config.toml
head_dim = 128
activation = "swiglu"
norm = "rmsnorm"
norm_place = "pre"
norm_eps = 1e-05
positions = "rope"
rope_fraction = 1.0
init_std_o = 0.0
init_std_down = 0.0
optimizer = "soap_variant"
beta2 = 0.99
warmup_steps = 126
decay_shape = "linear"
dataset = "wikipedia_en"
Each number is 128 + 32 x the weight over its row's rms, rounded and kept within 0 to 255. Layers, rows and columns count from 0. Numbers have three digits each. The size before them is the row's rms in percent of the matrix's.

# layer 4 MLP gate, 1536x768, rms 0.0813, rows 501-537, columns 256-383
096:132111146108091100158117110155155151076143185136074130198141125128162120100186126154058137146136140092150095108194123137133117136115133148085159128132149115103149110156131173171136127139066139117105183151115129125149139157089127100136148112093151167138078133139142072113189109141153099165122132139091141127125087135124201118120127180074105086096082128120134138092134113093121175132135
088:133117209118117157120131095183164154086163105128130137132208203120132071125101077086075172188136115148143087099145119097121147104175122042129137150130130159144103134154110130136110149130116101128144125172132172160134129150161145133096125072118114056105047150079157116098150182176175152082133127177113152148098143136108048150134110122109135124167113107144147156132164127079162134140085
095:155135132112112115135198102133177178177124140099180126086195126122186147111171179099134084106098126109173135163139121158121110138112193171113101133113109118120110100120146139133138134127095149107100158108083175086142112108136160150097132156072156106130085173144165094082190081148125105114146168166154161138116137164130183102154116089129138134104137148113122149145148118110140128166211
095:159112160138142146079154155148138154171122063139126131141044147112166197158133058174141145113204102110154135101126093095146132101083121155093175127149126143145118162103145136133143142115113124144136148130090134177135131132140137151109175132132101113081131144146089120079147151109121178150124141083171142110192122133174136197103091133171120109108146134138130122128095158091138135173098
103:142094179190062145127126144215133093126083098067161157164130142162168128136121145110169114154200126164106149122126096132143081156085092157139150172048095144137134129077122111121137148107094135090173091170123071104171148149179206130075142109140129144195151113089122132077110179181122112115105150106125168146142140099164180145117118108157098153159133120156124123116109109118109138105112
094:129102102060119183133142162145111146137157077072161141094121158159089168141147152197093134127131098133079120137106136147097150176100161106068129164082138096101144093114134080169163096102179128125052095113138105085165131146163171156147120127110118172165087136148108138101067087148137161101078125127139151118113100117079121094093153124145159176113114143152201096097135137126065157148200
099:099116176151119118085160114124122184167169150148153113115114126171115106126126107161084083154209156117096118083119101086179120097071111086160124088164112082161104149134140104085160104110118122184145120165194110121163127110169141136183146210106125150175150115121103133124122124196179118092108085137179140103129120118110072113183126123150067132176140149150153135101125123117115153158099
106:132106111128124131104171172147135134128142167161144138157104171164135132172138167165144142140114149155099178147081155134089160140122103055100159128146141146195125176129187123089152133110135184184166115101074077105083100123067145192148124101176097191199135124158079127146099143127123084189092105139139177186116128104119144202139096121149130091170118121124080127122161087156149115134119
098:147203094121091135070102176087182125144104126089119123110071108158132122155105091127161120084157156148088090117138130109171110153116175146085132145064165124153145128096105169133098136098086132092128110200178200126118105138100136159173096144066131105123143082105103166110089155137184139165153115109081113134156144108129111139088080101139124130163105106092160129096122147107129131078106
102:138145110129125101112064114101155141086141111084127084124103142162082096111144135169086133102129138099109136135131059142120111103178152179153103067137089142132161174137101099089106115076138083174095083077158115142127158152145122199117100164162071157105163145121094116089099133150096139167117216192055124131127155142156131091107065122124127088131107109129160110087156193116082099164162
091:140138167146051180059158130099137110136094100114106083093102064064138125113115112098099110147180152128097113120105163100113151186149130118085087125133192113133139107119192160156145169130121134190087079148127141091171077093102149125109128154106148136137117117146134126173070140146104157143129128122098170118187192100081178134112144106141093105213180107150137120110110153119093166187132
093:096144153126137122100153096082042162148103135118095170106106169129120127114081143155169136125181084105157142132156143175126132192114075155183142102110122079107131126102135188070139089119137120126142093136137117100141157146122133186169065091101124174131149158146184173104122155111131120141156087109129082135180154088155130135081111100118107141102189173153122130138131162090112185123122
089:083142182123125094130150152122103076141139112147069153212154154168151176157150141088148122178122151138131114126145174118118205064102128093114143118118151125138126133100120102143135109101113148120148141081077120122166098092080157184162095134140171113160146109105102070143195116132109131129130088073128097160130096129108200104186144087137145160130127174148118119085158106060099129076088
104:094152081146139138136121142129152136084128151113132089143098175094123155096162116119151132143153105150139136068098116167135105075105142184113121111112143154115074117121118129097123151099116194112133149096051090126185134153095052130115082142103124105127179141076103119110118068141118110138168161106162153121088138122122113089171086156142106169105054107135100110110172145100165170072079
101:122131151144176114126194135118170127139122073135150177128092108123186144084132153076179113161144149163072074212119159158133132120171064109102105087151104113128128126112126119043097069145130191118166137093071177148084108112150121148116203111132118059150142107165089090099084139236118125113101088122128118160128074198119080089139097114157116153114072082145151152167120180144113140137092
100:218130165157107116122138135092195065137149118116104102138106113142176109137128104161035107169140127110151201129145149146143123195125169130149119120118159117104124155117146132091172172050121138108129139116130100097128204132085139111168077205082085098112097129157088150197183158131168154166171087104134117107194137111167153147101132103057140116164043122158147133135142208122158187121121
106:098127054075108085096088123104120149128157119150074160128103146119177142135109103101120116108121121116131175132084159156162145116148173088152163148105204135116187211116101156117153107125189142174177170139134130076162111096121092175120137117179120154172135111092179128056087155122142136110094135112078080159168097118079140087109161092159141127114136162182096125115118142147058120099116
100:131126147130103109130148146136097164122117162075103146126101171078139104160111131115136100146059109132095126143162087133097119112168179192155148140123166097099159156143075163177169081151136106123176143086104090105143041129179182133101108132116079087114179193179225163145082165075099105124126132116087144126139087198100148215150170165170094127098127163115153146139155112155090163154095
084:190143101143125128122179079138107112144081059161087174147143098100111170108075119136058160127104126100186136139073132126150163118132159096154110142100116133191100168143123158128092113121101151109168142139103101160125166167163090128108067189175116115098131133110149137122152147119143105107116113101084176095106126093095162133146117115064137102120158156136109090086118091190040116124143
090:173087144141064121146127076102117099158158186154143145138142123082147144127190192181097148113142140123154060141152152130151134103145183131112181136104106172120176154133136163098099142154101082111118141115110129185158172125186087080154131126180119116154169152099166140089175177132145069075114129071117177040121125197073134065165114167185115136141124125139134106132096136094157150146085
096:140136104109068163097157126139150183129170118117105060135155152172125127165061151099190063100123108144106086158071078178154177092144150094100143110174120144075103112082098156116114134080107146168138117117112126115136071157155081056156130139114146109081162103085097151152098126228103127106087088144108150050128141133082100119153180146139164089108058125100153108141099121096149197069129
096:083093108180105144132149055177146147128144080164122156145160094158118163174150079103117098095158112138082104154129142148088141153124122131127077052146097164142089134150088118137138132066176106122147117131146102090164141162169156110140132139154130163103148096093054096125101134174118102151142119091067129125156065116134140144111138152189128107122107155118070215092087088112076117168128
101:139129125136112140106108112105065108145093119126096139081106141074151103103154149155115174157119133126124146117151108107148104131105138130164140097117142151118105136179164100103202086171145153082154064127181171104128159161130092112125120131140128089109153152128090074128148123136167168097142121113123057146107116097130149093166162119109039177071109091132080122106089145171117092144144
103:090080115169132162072112072124142160113148060113112175142094145174073079035218114142112124062140162131172094144180098151171122112087155177130116179100052145154080109120093093108151151122137158060097088148130126167134134115143135112144091151156126146088065145155138166132109135174112094119127138098129122089081094132116107117155122083132106191098161113174133063151119143167133153105149
103:136141165127129168131158116136171097124143111176130171172111097147108124146094128160119134150124117070138122142135118066129164211118140123065168184090176123105131187132124076115116126139161149115132131193125099148105133173057114114162076128150143161095124127197136165120142094104130084112078084089196129121129117135117188150150113169114129145125117167100124130094092132116105175148093
100:078131115117171126066118097104156094094131089099124118161130098134179151178149124116139141060125126139085085099191104091136138165176117127098124158113115122140090070072146076096109155160102156177072095097079147104107100187115146079061145123143101098115129214177157106141135147124168090097100097119085177067124183075128115154117147138109080127130157071159145182111128092153124136103098
107:139112118138123094168193117137118097109144104153117075100083104121118149105094134110124113115165087114151127201153100120130197119131164142158125091118075185112107081150080161070128105085129139131195118152179115116142118149134128065125120110135169084112110108129083175191171135189140125110124125117138201126122138074074150112106154115119178130073115152162122112155190144095117178110136
106:113103164127135112110117143116158093124031103170140180117161155116129155122145121139134188124130161101077146094170147113095210143157140176165169142181158142068095149128081154135106114103136160098142094148089111135099136158129154129127119087100129125130099116072131161183155129107089131140095101124110144120117129172160110083142139135108128080128137102099090140131098177187202106105165
094:115093113100115111122121146064120064085113080096201080156125151126151084130146169127093149138167109111180121161108129131136086102132081057103110143164116123189160183133089091125150138100158136142140099130142168162154134102094146127117078182104151122122085092164064147108126136124144098096116161155102094135158076068099128148111116164020083142103133080089116110134155139093099094137097
101:095115145179120161138230099168151112111185190123116136169108140104109148139125132143157149145138093126157078169163120123172143128132125129135104145165102082110108152146097152118136153112135183099161128082105088101082148117083125100141160115125155089116127119125123140102145137170176087104168107123144077141105107161150184074145174101149134133124155142093140112130115106116098116097144
106:131069117157051090102078109141140115101070125152152144109089140148130178079174122108167137088100017167081149145094166111154172066131173085106134097153127161089150063128135149132080142085151165093178123178097094141119161117107130099151185122081141118193119123157141161152132127069107180083110071087109163160153110151099093151048092121146119108173135108112106163104169138091063105114063
095:109135141155208190126129112116118125125126126117097170103140178116082145100075146155094119118081128132119166117111119159092160118072140169113111142195141128104144148145077131145101128105168123080121138171126154127132082151169177113136137081111073155038143148169149109139117150147143128105124129095147111132187151189158164114150153105159069143112137101095117132131108087097162162116137
101:200164176103116151075159107024137118132118134231140081137145132140121116092078167107073128119128094111122128100157103082068117107115101121101148204113118071100153176139060087132143109093165162139141102105170095146124119231086113160072127093106062163162073111145111112135091147109159149158117154120164197175141113129119126096197170172115118126120168164107129117152113123123100127116128
097:100179081162111126121117065171092044102072115179092193116092136149133068123158123108135152119130154124141173080089142142154204117110121168087118173081136177109128130124144115132174150165134107105104154209144095101089127101119106123127195092196114153061106111088121095142102099190126143189145140163133165134078194163091144133128069202145105105147098116122126133134143174169207143078129
098:125108153125123139087134175105196159172089078170080161131137115088064127089155139160113089084177166115122062089189184099144132124074103163206148138135117144115128163116117077129173196084108130110082144098115118122137138105098095116137114180138156103168142196137151108168132120116073149100087120192093102142174098117110155197108117115122131128103177149129095170133135096053116157184150
093:127100138086100123095110139101158154112116169072110104126147070113144086120201093159092158123102125166098094116140079183116132088142149126102148158160134159074141148154114143121163119094115066104185116089021162119158096104078155126142081118142103082139061120156146107103107065156112115071117124147120075133127183104106101043135123161104112187056103138144106113085127152098181121176145
098:099122111117140111102149123134136088137118125144169120151117113159125095149212105134114128102121115131115082187155120088172126118114160125170152130079076134121133188214177134116133186101079233111179103126134130164150101117134162121077117142178095196156195142151118166126073177128118105157106149175169144033140106111124139201098145102102072154157189152140135130174162125113131095137105
# layer 4 MLP up, 1536x768, rms 0.0827, rows 501-536, columns 256-383
097:133219105154149140115118110148088107121101129111139098082154151170124102142173129089141102137108115114131204125159139078136167104085117117131126178064182172127165124147143146177083081150107113201136075113117160126121091079172174171100127140139157150179089177111121070120094125133171177061123116123108126099123129102134081156109164136143121181169141131088159159150144125138141162108204
083:107170058089148125155151148088106085165129150127133107106110112148116145128182175142153102096116134087127172131101112154130120153054149211104130120131162149128152133107177111088112092078117125130134160103116090123109130108065098128167111152141207160154169097188116091140098106136064079167092103113162134096128094161156211067164126089149121122121191133107084105143103126110131116135172
089:094163127122106083155110166122118179086106138096095092153108108161109130151184135080141100102145094150120136130094134165134160145112165096117166126098085184125128132101129140179111174124080206144059213138150171167111108102092095154126121134104101042132110074184104076173156102117121133081105177127124100134074103136171119096125130069154157095117162102158107155157142171070137133142175
091:174162139130062177098137103168096116166159028135110135142116114176123151152169155134123172130225131132098088155147110143120143172119157138167148090094137127130109166104100101103134088115071091103127113199114176196123174128140109140107105127098111127090096137150107117190169097131092133157047165155164188131104146140165138133073108167112121158137138137127108142103091150110095150178041
102:096139172137081146175104187150171116139171149144109115133149112105101149098134176059118099095139076126120118131085113122127137136166116131184128119129107157135126130135182150060123151134130126132115100125181130174152108107168170083093130139100164116233199138096082118127078153110085149058146160173130192170126168123142088172066094109115166184212097115136100143140122098086158168138172
096:118146203190082064091100142108136097120087169197151094122138032117142120137083069089163133121141169086133179152159063122136102088161143189184092131130114154163141175183123160077084128168086093122204140136177127159086111104131079122114106119120143117078168139147153161166156150131139082134165161112131144130137124142186119143123115106125090066121186117115085142182106117165193080110083
103:160108136104133110125136161118144111122082094118114128135140169129177161082138165135144095080094137135111123141091138123170117185140145155113165157161095166053118124109152130112097156075114126114132154073137065098180122123095098120114114139090140137089086143097091133165163115146140077176144106122110092093119173122156143099100139172110130160097156073106089149139129162065108110162193
106:162151146093187134141104151087177197113123082129043139108203149152128101107103131108113124099151093142125126113241112132162167161100110170119107146101158163097140101125156114069094167092115110086077105146162178143175100082165102053180117183142135075095114087056152080139114150126125124120186129129096137146099144170156150107112123068131119107144174152118129096177123092084139154099104
094:104094126162174172160195121157118079131163138150159117129196172113094110114137152112110131104066120127187155155111169152077187086144110081160105150156078136111123117103131113172140141134160105149120129148066108154154135145116101095108126095165142130133169174146133092161130108068061137098083171135174134131135167218127136070212125155085101116126116117142149125117169143147088113144172
100:106130099115132178105165086141133143157111145134116199103165128073197126143129117062138150118158116068091135075145070092160122129127126173109121071118131180160136117069190145140187120086145152097130143134133126181149106103110175150106150119088112134121156105114176069134088108140086067121137136133155168134154095120183069077171104141134174150127117150121181179171146138138157155153136
089:172115153189075184095154135123138109149092087079115062050100110043125126120130148102139083162144100173106176124093211124141194207118142152097102064126106131170194139128164185147141181126139093118093081131113161118142080114097144162127082147127164130150146087150137149174053186149118164149108124107097157105149136100074171127105147107142129142181159120169153138081161124117091135154097
094:085117120071097099108107136100100137148162079124120140118091124057151160159119165213153133064122153151143083130081121132086103093096120101132197149123079166116121126135163168061121105094214162127152040088099165141146135148136160145072198149183114089078136121168135127114211112146135127120151115100117091104112162149099115141128125133118148124169134207185096128106174122177133136115122
092:118153158095137118126066146179221178089093098098088140095103098182108135132111098152145147125155120140113174109142127146148108176100153161116140155098213097085191124062123145156141118119168141107127093110080117070150143153155143166124110081140124085144120178183212115149096095056169098112061108123113119092124179176147129179128116125151123114126130145117082139085091144182092106126149
104:137194132139126144111129146137178137086139117114145133128108182120118146169187162111107158121153183119196075080144136196109083117114150152083103130128141154108115078085077116060142156084071146134125114187085081139099143160099098118092086163130127130165120141031129125095116147114151113164131180096133090123172153128178160094166162150130113174085104105149172090132149178111110166130091
093:181088143157151094149148124124101083169090105166127141120073050116153116077144139087120155127088108133096137137105158169182135091143068125132142082107144110098155102130148094088108080134112139147121146133136199144079112135178168094120207078085154122137100191135077101112118134209140125123123152144170141100155115221104162111105153089182123126127064070099132121111164128128182114092087
104:156131145156148140138129144086195062141128164111141141105072117148138102145129114170112133167158103053157150121141175131129152152111105137129121130102134098136096078107127119078150126035153087125097139115145122092157152096116166121099007177080133106075100111181088132175195059136108141184139121160165135067154175093138157113052138087080122103117064107158128120121148186095143162101143
100:169088119132066103116145147134145142130058088096137132093152101136059148105122157100116179138138104160113133110182189087159118123157145067068131184182142109142102137189118181059131131071084033063113135185108137152176113079145098063107168159104081128119114190126161151101140122089178168109125124163164135185201105150113123151100171070102134177150159105156128153138123138125171068088092
100:121151110129136095137139099137081136133129133067135162089122197115119087120118099132136103152123145110122131120172123129115163104124157138137137092098129129107156129098132163139171114127112096138184099083158066106131118095167206097133117144130129055113203182118214108140107175064108105092119099119096133110110107134089144171156158145145120113123145230058135141091100123191099064097118
081:137080147156103090146095182097114177099184142129124093205108167147191047126142133074126108158135154150068144152155123067053104101107093178107142130084146181087157064128133144165157119076168102091106104135160093123106155146126127132161161079139120111135158157161120126143161084131120191171113103117151089097106115149142121121122101117133109108115108144138112120139149144064151085134154
088:168138191151049196136170181144090085116171125115167087119143093139098115151201138173140146167111132107167122105126137177073169152134168126120181086052117175082114136213134187113141129167142101098148128160118084109163147137182108129172085111183118114132113184137121086139154121119195098162149145133179151147111063162132135155094131080057203081102170092132130119123098067138155141178182
096:160170057083125114107122101147138160065127124088082047137129122183101040142128164094187116113105142118141097135136109154151130126141116097121133102178110252117098147112173104176162157052087145167120103171168139171135129183053068083168150089118128085139106061108106149163082107129132099094093138138134139110076150154142124066135111153120197089193104156092124125143155148114123156026151
096:193162120070138103093115218084111073161132142081156155113136193075092052072122178151135161116102120112172139135128110115189124094083144123147129222072152104118142137150137160155098123188069140145126161129151117168123133102053099142114128134074086108154099153147175166087133142089137122077080143172175109146130153132126139080127093107079135081118153120159191056167180150117149177084104
109:166132079113147100129123132143124101147117094185165108095096139148125125120121077095133136113166093146087103172103129144110139158105100122152135176125191122105154122080188090177092111144097110114100103128135151143059099111101141134100105124133173135179136080150086145109120123130101123191104152149107155071138111142130125159135122126116154089155113156094146116188140114120169154085125
106:143145160068193118163085146167135068156149170136128115069084146150186164116110173120136164155135118115130136119104144142149157091131134158108133113151203142116146118104147178133177113175107050144123172145088158139081071112165137173156121114069095154127143129103105114151197152140079137179128088145121124136117052120159140144116131120146122099148166161105172151148135157093135078108110
101:030109149163143099085152116102160086191116114055165099151056104121129126104097097177090143184114133080133105125184095189119139108108156108112091098132170087115093126105153105114174105064066126155069124153122143133166104095135140096103161120126138149211141141147167120137139158120148151134133102108111133109167096071160123165105169134131085140139176149178131102129071138137069127142084
095:083146149089103181163148129102127085131093086158078190145154119155077118183062178096084116163122106160086191085051117146115084131085114099092169144110178101152165116162153148161129084192110133109105135131071080135135130117099156171161173116086155083139161159138107103079113078183196099173145096123110162187105143125088060122112175123142120144120081110169121131100095185150144118110123
102:153198161129056122147091128152184149146119188119085127095145187174109071139065120134118102122128127122164214116071058133085110122104092101079169070098160090160159152080107129168121140198108115076105096135136132196095118128088171148132153112112158179124160161128145128113114074156116097185106090098123115173184205169216124176140112119109077116143112168090064093083099082142124097130078
114:132120103039112096116148131164059178078134133098122072150128164129181107207168132122037117102116079061165146145136105105124113146212156077075103123152144109130102077138162108079196117157115144135130124139140164160172119122137147176104156095144112129134099128056109195122144117100145115175137134187125144128119129115138190133133138108138136140133127181153115160150125169093122088133054
091:123129166113131147191123109087091135135142128154125104135188149169154151106092114187164113124176133131093152080127183099091155143130130112148104131114105136100085059127155169098101130128132093214106101085151094115129134150124113153142104147081148136156165126121108146169112123083150094137111142123103129085091177123116101122124150099068147115114148139115165187110135112110130121126130
100:148111123138158160139114099088079108137135131118136139173134092123126117160110098099106130040110211143160180087139089120072151015160167148100132142137142069136101127093179105142108065092117146152158159118121150135170084119117082110117103111115132161147123197122139137163086124105154159130149110096117168111130222095092141179126117170167166100120145123169122130085118135130137128183147
110:164146145108095128123126105117076129141170145159098139113096164099140077141131160116120155062152134134148167124147116211114100090173158089137130164102092134123067174115099128172162094072140207131126156126138139110074072049151120109201056108140131131092069179116106180157147120149107141106170092144143120111147127130091082128102105106124144133158110129162158080074155128162159099128083
095:089123092130127095068125149162142137085145176074181130149131092143145134138104145099169103157127153139132111108139179067119147112192165153137172126077130111127141166120150185132151112201078147163179099099135096119124094068117109137070139128128184165175196153117100165091126151106129130085173115113143064145146107061103084122130131101138215117133092162148135101133125136136056109115101
097:107190119080128145124101161105110143101146149047136136156150109147147140146112146084096150127111141154136098089128158099149121114108168150161089170116125154133142068089147188229120058145128169120160105117101165139132117105128158214163156095093126153110108134160106111142115115115092139111177100187110076074161119109149148099157155093136083147138070119121146094126150145147111107122146
095:147112128102156142187149141125142123134115127138172099117112127160151138125088113150093094132099135147174093058160105108141113168112152105152170155136140078138133132143115067150110116128167151138136156149156063148159126151123093133096136119070120106182149105122083093098172116052192116048150143113083086066121069111150069161163147151123122155100091173103178140150144137143115126179170
108:116142173147165146177106075146100154161133163095156080135168148114142114158170139099121099140125181108176100179107163113125129158127130176111174168148138215074116124158135105179122102113139119142180119161095176113139127099111129146161035146117135066138154137141129133147210128067169128173151098134122125094122151117132150174140166176130129123099113028133174143128157134140154123177114
092:108096146136174141169166132105162084098100161118126128120152095124193123134084194164152177117116140139082123152159118084139111134133125143165109077124109168132166151045131192116113153188155088128120141117092134141111136120126161127158164104118104057105172085172144159167022133119136127177086116138138155074133132117128129103139140116151108123104160117098165077147188154084129217177125
# layer 4 MLP down (transposed), 1536x768, rms 0.094, rows 501-536, columns 256-383
096:076112108095147158079088130086100059126110058153173009104145183103128124139066126137151136134133104079116162142158077145121116105139088205069095045073101142096181103099159121094081126150140105140118103190168102134120103048131138129190156155189160168164125131131066073080126170124123099138144108179090114136098118105077091119107149141091154163072198069121136170149133115128175114177135
093:099145146180113139150185176118146094143113112102149135109196133112119135143109152133159166093114092062168141173100056173156119162150124142123113163175135082113120152093091136138128177123133101134130165150178053117091158117072142127125145132104085147123210134135142137162101139153144066106139126170130122089144104156128125115116065106181134153131166174155120130138141124181153184086112
096:144111081158128097103095117167161137151071151138112147173133053174124148135160070157168104102153154150130108130079153161085171126108094123140168139087139161155152121151104184162130134135136147150114172136047119149103145143117162131069124160069114078174167131170119088154199152062110099132136185086122121143105106134185142113139122094149126128123103168080149159115105114116129138120081
096:146100128140109124109096094156120135149163060148144146149089121120207175169109113078029127180143100136127097133073140145092121158123095071122132097077108132126207143154122093142114129117110142074210165145149137120140152170141141120061146093056074069095169149098124124147152106120063156163126129119143123105117157079155123150119106117123183119121153061157098102127133171152143114116079
101:135127146133136134072173150130128126105109106104142136112100138082087141142079113106135130149080126113070115135101118107100115080163121150128177119152112096131110159167183158134145088119099109101138111063087140163124103160154099092159099128114126126133094156122061124156114123119112130143125126182165102104174188112133093162089164180147176165126124135076117120124143185137141187119197
095:136093142124113152211146144143170114094107174129115167117178069194121082077071169157124123141142124108037155181122127108147146098100188114100171125105120082131099147068148090140052073153093083086162078155118102101103134149176102135091156100112151137101121148136129155173096136143146122043087106096127155145120110142127148131117124090138119141193171104102156195134132115146093138128102
097:189113146128124110066090097141111111121145098040106145131124128117141141174094083182080085101146161101150151117072120169172120134155118127150141125185133172163152090080115105095087136122142117156182154172133160125109069061144087149120144127115143188146093145130123096125176180186087137122144142095111065075107161146159102140151160131131136138118106199115082132142075168133155153078177
107:113153161126177158081151106083105158115125106087055140110133168125117145175166143146121105166122118067140161111109126161171147166100128101124144103111173131154135133099113107163199071136139124121069116087107156130120132116108111149149084123158146166147138160192156142120078139127113158117182130152122113155100138181114097075105105073106123147097094159113097130121157163114124155137116
100:102131060133102126120227156117172180124160157142158156173149200095151121117111172102175139167119143073139153170115157122134157109106140139142162136103038149177144117080149131109099203123157116149124104178156152102171147125144156154116149108134147095094170133163129126082150143140120103105099134055181121097163127165153191056173110087130121110124065124155159146127098170102072100091121
105:115144088151077136179096125172083095140130140077079139154075133121112124137135146121140142069154110100112173115165101115122153143093147142120152126164121209149101066087162126114140124088079147166168152079155124127121108117089136091122071135128149091080127099134130117109133039083207154063101127051153088121165117157154191141162070124104151160167117117135164187142132119166207132099116
093:130135174205097188099103114120131123173112106134126104162095179068155104150175144119086092124143156146110157102099064112113160195182094077089107123141111118143138147129147208156139126099138151128089143125112132075129071085146115187096100169076141131125099135093112143101213132108140147171133119118115165133091197138131127137099152063113089173163150107133101097101148139095145127093156
095:118156169135164092086137116138114144070132111136115142131183122094126159201111120090090155149106122081090109133100151158101164156114080138124161179144115163117120173119126120157152079103162129140170057123120132141162093173169175058037123121142126130132187119151126115142175100146133187159143173068100154172107166167042113120075165139131117139096161132145134102123060148157162103132109
091:147183082158119160164086137126121124110123133125140123158142149090090121147114094086115083094135118160090111132108207154077151119091089115152108142153114106151111095119136114090138110169119138149106085183107126157119108151147117057076096090101161091188102140134048099122089130155129081161159173101178121077142161139117142124096198119147155185137136122122098125072125181120139119104060
105:117059119149103099169164121101109170123115122071127183170105134134125124144105189158151125146138129104144095081108107094116077081169077114066102165097167152128117151104182159149161117097109160174101138157103152093129137131153094047135119103152187079139092117150114073125124154089123119138180172127169120131139129160190106116187153169118121087059129125213176055123166127177166147120095
096:105112155137129146147168152091137096164175183125155118119129166149148146124076179060122147147140171158098116134071174162093152107148124056094131080130072137115104145163116148134044111115191184178195124138075124135148171102112049128186122137106094118162121138133065100152144134157098142155142144123109115119179086141086168192100144157192163144129053114055120083110134150154137106166148
101:208166159160144147178103125121149096148105150130104131175118128182135168085145085134125075181141182134091116141128152146100187176090116117141168142087126099167140159095118127125105140055111092141135159112146068139111113143154141115193076085076165096117064151188111136079073101118122133130160133073134187128152118137189050107119122165104147145142130188090108157146123140104152142146126
104:124130196149144068181183098127134092102112161075099163155196134135119165083116072141077145125127169084106089126094150144160121097085119105113080166153177104114169090134104106070182116142078097068095169084126082126140145123102152129079136143063130108132139111135159118190119085102099091121108116116145107116125083177175142103121128095094095145145080126112107122100090149127171081182101
101:180137077121073134080119146105144129157122171153180162124080141155131076077194131117113183136161077123119093072112168099098107032153140108106108119126143109129088132144184146110121189115162162109180170140125141131151155131132140140079118185085147101125081111095169150174096146102083133122138121120118135077160139144144133138185070128188133199116139070089099097115081158110121105144130
090:100084140153148131144138185150180074114134196138138156134112095134138106107140124099153151112193153091129062143140147155097104113110122108147156168133123142091141077080180160113198139120179152129072108171118163120124188167053094113128182129117100149134096172147116063132151101177092150131058094113167117128097111158125072144170138150142111116134092134110132089113133106086171160141135
092:145107142127166142138109185114154174115107152157147127149111124116155124105150165134146170142144110123081115106178119154124145139116112144092125157108092156075105129168185064124144130160121110104127128144030107062131173103135160067099134129113115140164076156166086113096168166124156123149195083169140113071147055135164115111133139089125116093183110113166078115171146135186166132181168
097:132116148081133128130147096119098097118090143124119116131117080100147139148156180184091114153195178170135091159179105219181128161094137097131176161111153155183175183144134178167169096106148137120130156091173137192126121112120174100150101128132150115167139111134127134125137111150157122154126147147128122149057129079157199143101056133113118083076139164153127181129152154125112118128123
097:149115112093143141082125165117111105113128143082148101112143173154089077094124113163094112120135164099164040097162130182176111167098157118101153173100173057055162090098070105138105168128090137113159121070168130142101127133091103129135078167099138132132131104115132111075107106072183112072107154190187137112125159106181142113166152117083174090128145180088134097141142126111117195120104
105:133123149123128127104133080141154152081125143105156143146068167132155104108089113114086159130200167193155143149130080107073152142114136112101094130126170128106116126114148151141095162141154165106081096157157185093144144123139135119182068158193146126157106132068106168201190139138151141179138119137187131184139119186145129110132105151173149178143064139119182141067166124134124096176144
098:065075123140166088103102139159126109107137072067087132177111090081067170170145122159147101121153116145148078195193066132131098095162109138148171151136066186103153144115179107136080195147156093064147151140111156129086100122149121213116153152138110118118130119198108150152077105174136123135156162111120078117105120157196125131192110127119076090153120161104106058184159102120110139128131
099:138107155087126190144162096166088158148119105092155074132104092143148168126104078173098145067069115074133100148115082162145118122143140147132128159179119093161170137148110074157119153188191114115118133160092126103080128089199086145117098116093128143176172084194153114160079142129130160138098161128066077099174124160110138145092163213154106149147121149149091136136112184104174115139119
099:172125156125133163182132157051071083156190114129106138136112137179080098110095116137071090122151110157167171128107046131061144136100115118183121126122157109127208118189137158191110116162135123143142181155067139148126067093150160159154202054163175095125139126132111127084108116114201164095218156172146084143102114094162095112118122079150143184137070127135097063090148164206129095067130
103:112130124133137112138132133092140151125115125130155128127115150169077092151141091146076096098115134148139153113103077047065123082118098107173162199090163093193141117161098166124142095136137159149119113140079104115094147150160176159087046115095164131126136112154098151092126117116160098157133129096067137177128141116101138132130072115179137085133181151112202143103126077062185068133157
107:074136092088077085090183183125108147119095099146169097129105101160127105136164145096142117139149124105154126103117121149157120119182128145140101166110146099088158128081124143122157128117112167127118094172128169138185102166149185172121120117117106170122098118082122126121129067147172110153124171121124115100150136125123082113155136071100095087088106125128129102144113089132093139128133
091:123126147086146073183168150155184145138141152150107111145094159081126203112162151087126161141106106108117155149110032146118117130127214107090134121075118234151134132143104101131175179078144168090156174137115078086105152159140156110189154087154171154014094079186083119116103136150101117162123128082215144094191118137133085118097188101143168107143081165072072137119094102147082128107139
104:108161137113137137164195117102146064129108125149065142133104172163098106146097185102130096119229166103090093135147139111163137107085127102154117155107092109161131122134163152122145139184177118087097155099129074106097127108130205176105105113113130151108074080133033118155099157130091130103099107160142109111112049082104113017102126127151089119141129162128196126132150101148133150124108
103:125174137169122152114046151083139116114154100110102132098087135133160169123115128099133129087120146151151171088045105120137141112130087149105111155154091102128154145124130147100064161138124091126145148106108087168110129133133139148150102108134115095140195111125110193100128094115096130121189089128113148115134115153101130070117093144100152093168083120144173189147164116112054153129175
098:176125074106117199111145140172139130053153103134149122132126104149169148130088117096153145147103095108192149086154127068074147111128116133198097127079071153116115149114113083122126174102116099128156069100131130119180079119141117082077125160152108163180109127113113122193161105027158128162111140157130079118140139116138126160157117115118164098156141086132064112073156156106113119087096
097:170155165150157120098147147103111102141143094140117129149152171158184100147098091162098109139097129096120116133119092012130111104071095130118111144138142109114173141142109117125096132180142129087179112065154111106123097149133084142160132083100133119140156139068080106132077133165119150159165111113093127161132118150142136153108145101165126110108177187125163153137132063171180147114241
098:126189160135121143140138134091100122107109137122154098140139172138120157106108162157148148109125198061124157174107082114142131173177115104156114104132090125091158158061112143107102104093107163193137123145158118136120094107124063171108113132076169132196125175187159104123096153117130074136166168142091115144119131124146098128107160127137116114167118147088161121161107100117131191152161
105:118135184106163138125109176085165118057137131156171138134157136127138102093135108139116120169076131147086120126122125121075070121104049067108170126145126131137145162060150147134087115078128153186078140123150161038150173141137169134155137136106134136151121074140148148124123137096183079145140121145143139166094081111122169158076053174155116137109194126167134093129073122164071119142142
093:145107128116127086138102155116089088174090147144102086144143127128114060157132153149176146200084079120102179113168133143087145121140158104121102089172127134160121120161127087143204088163117106154105146148110094109130148170220136091179052146079152103092139108097117126156088154109096167116091122145093127155114128136144112041125091068108044180104129106178092128107118101151146155139131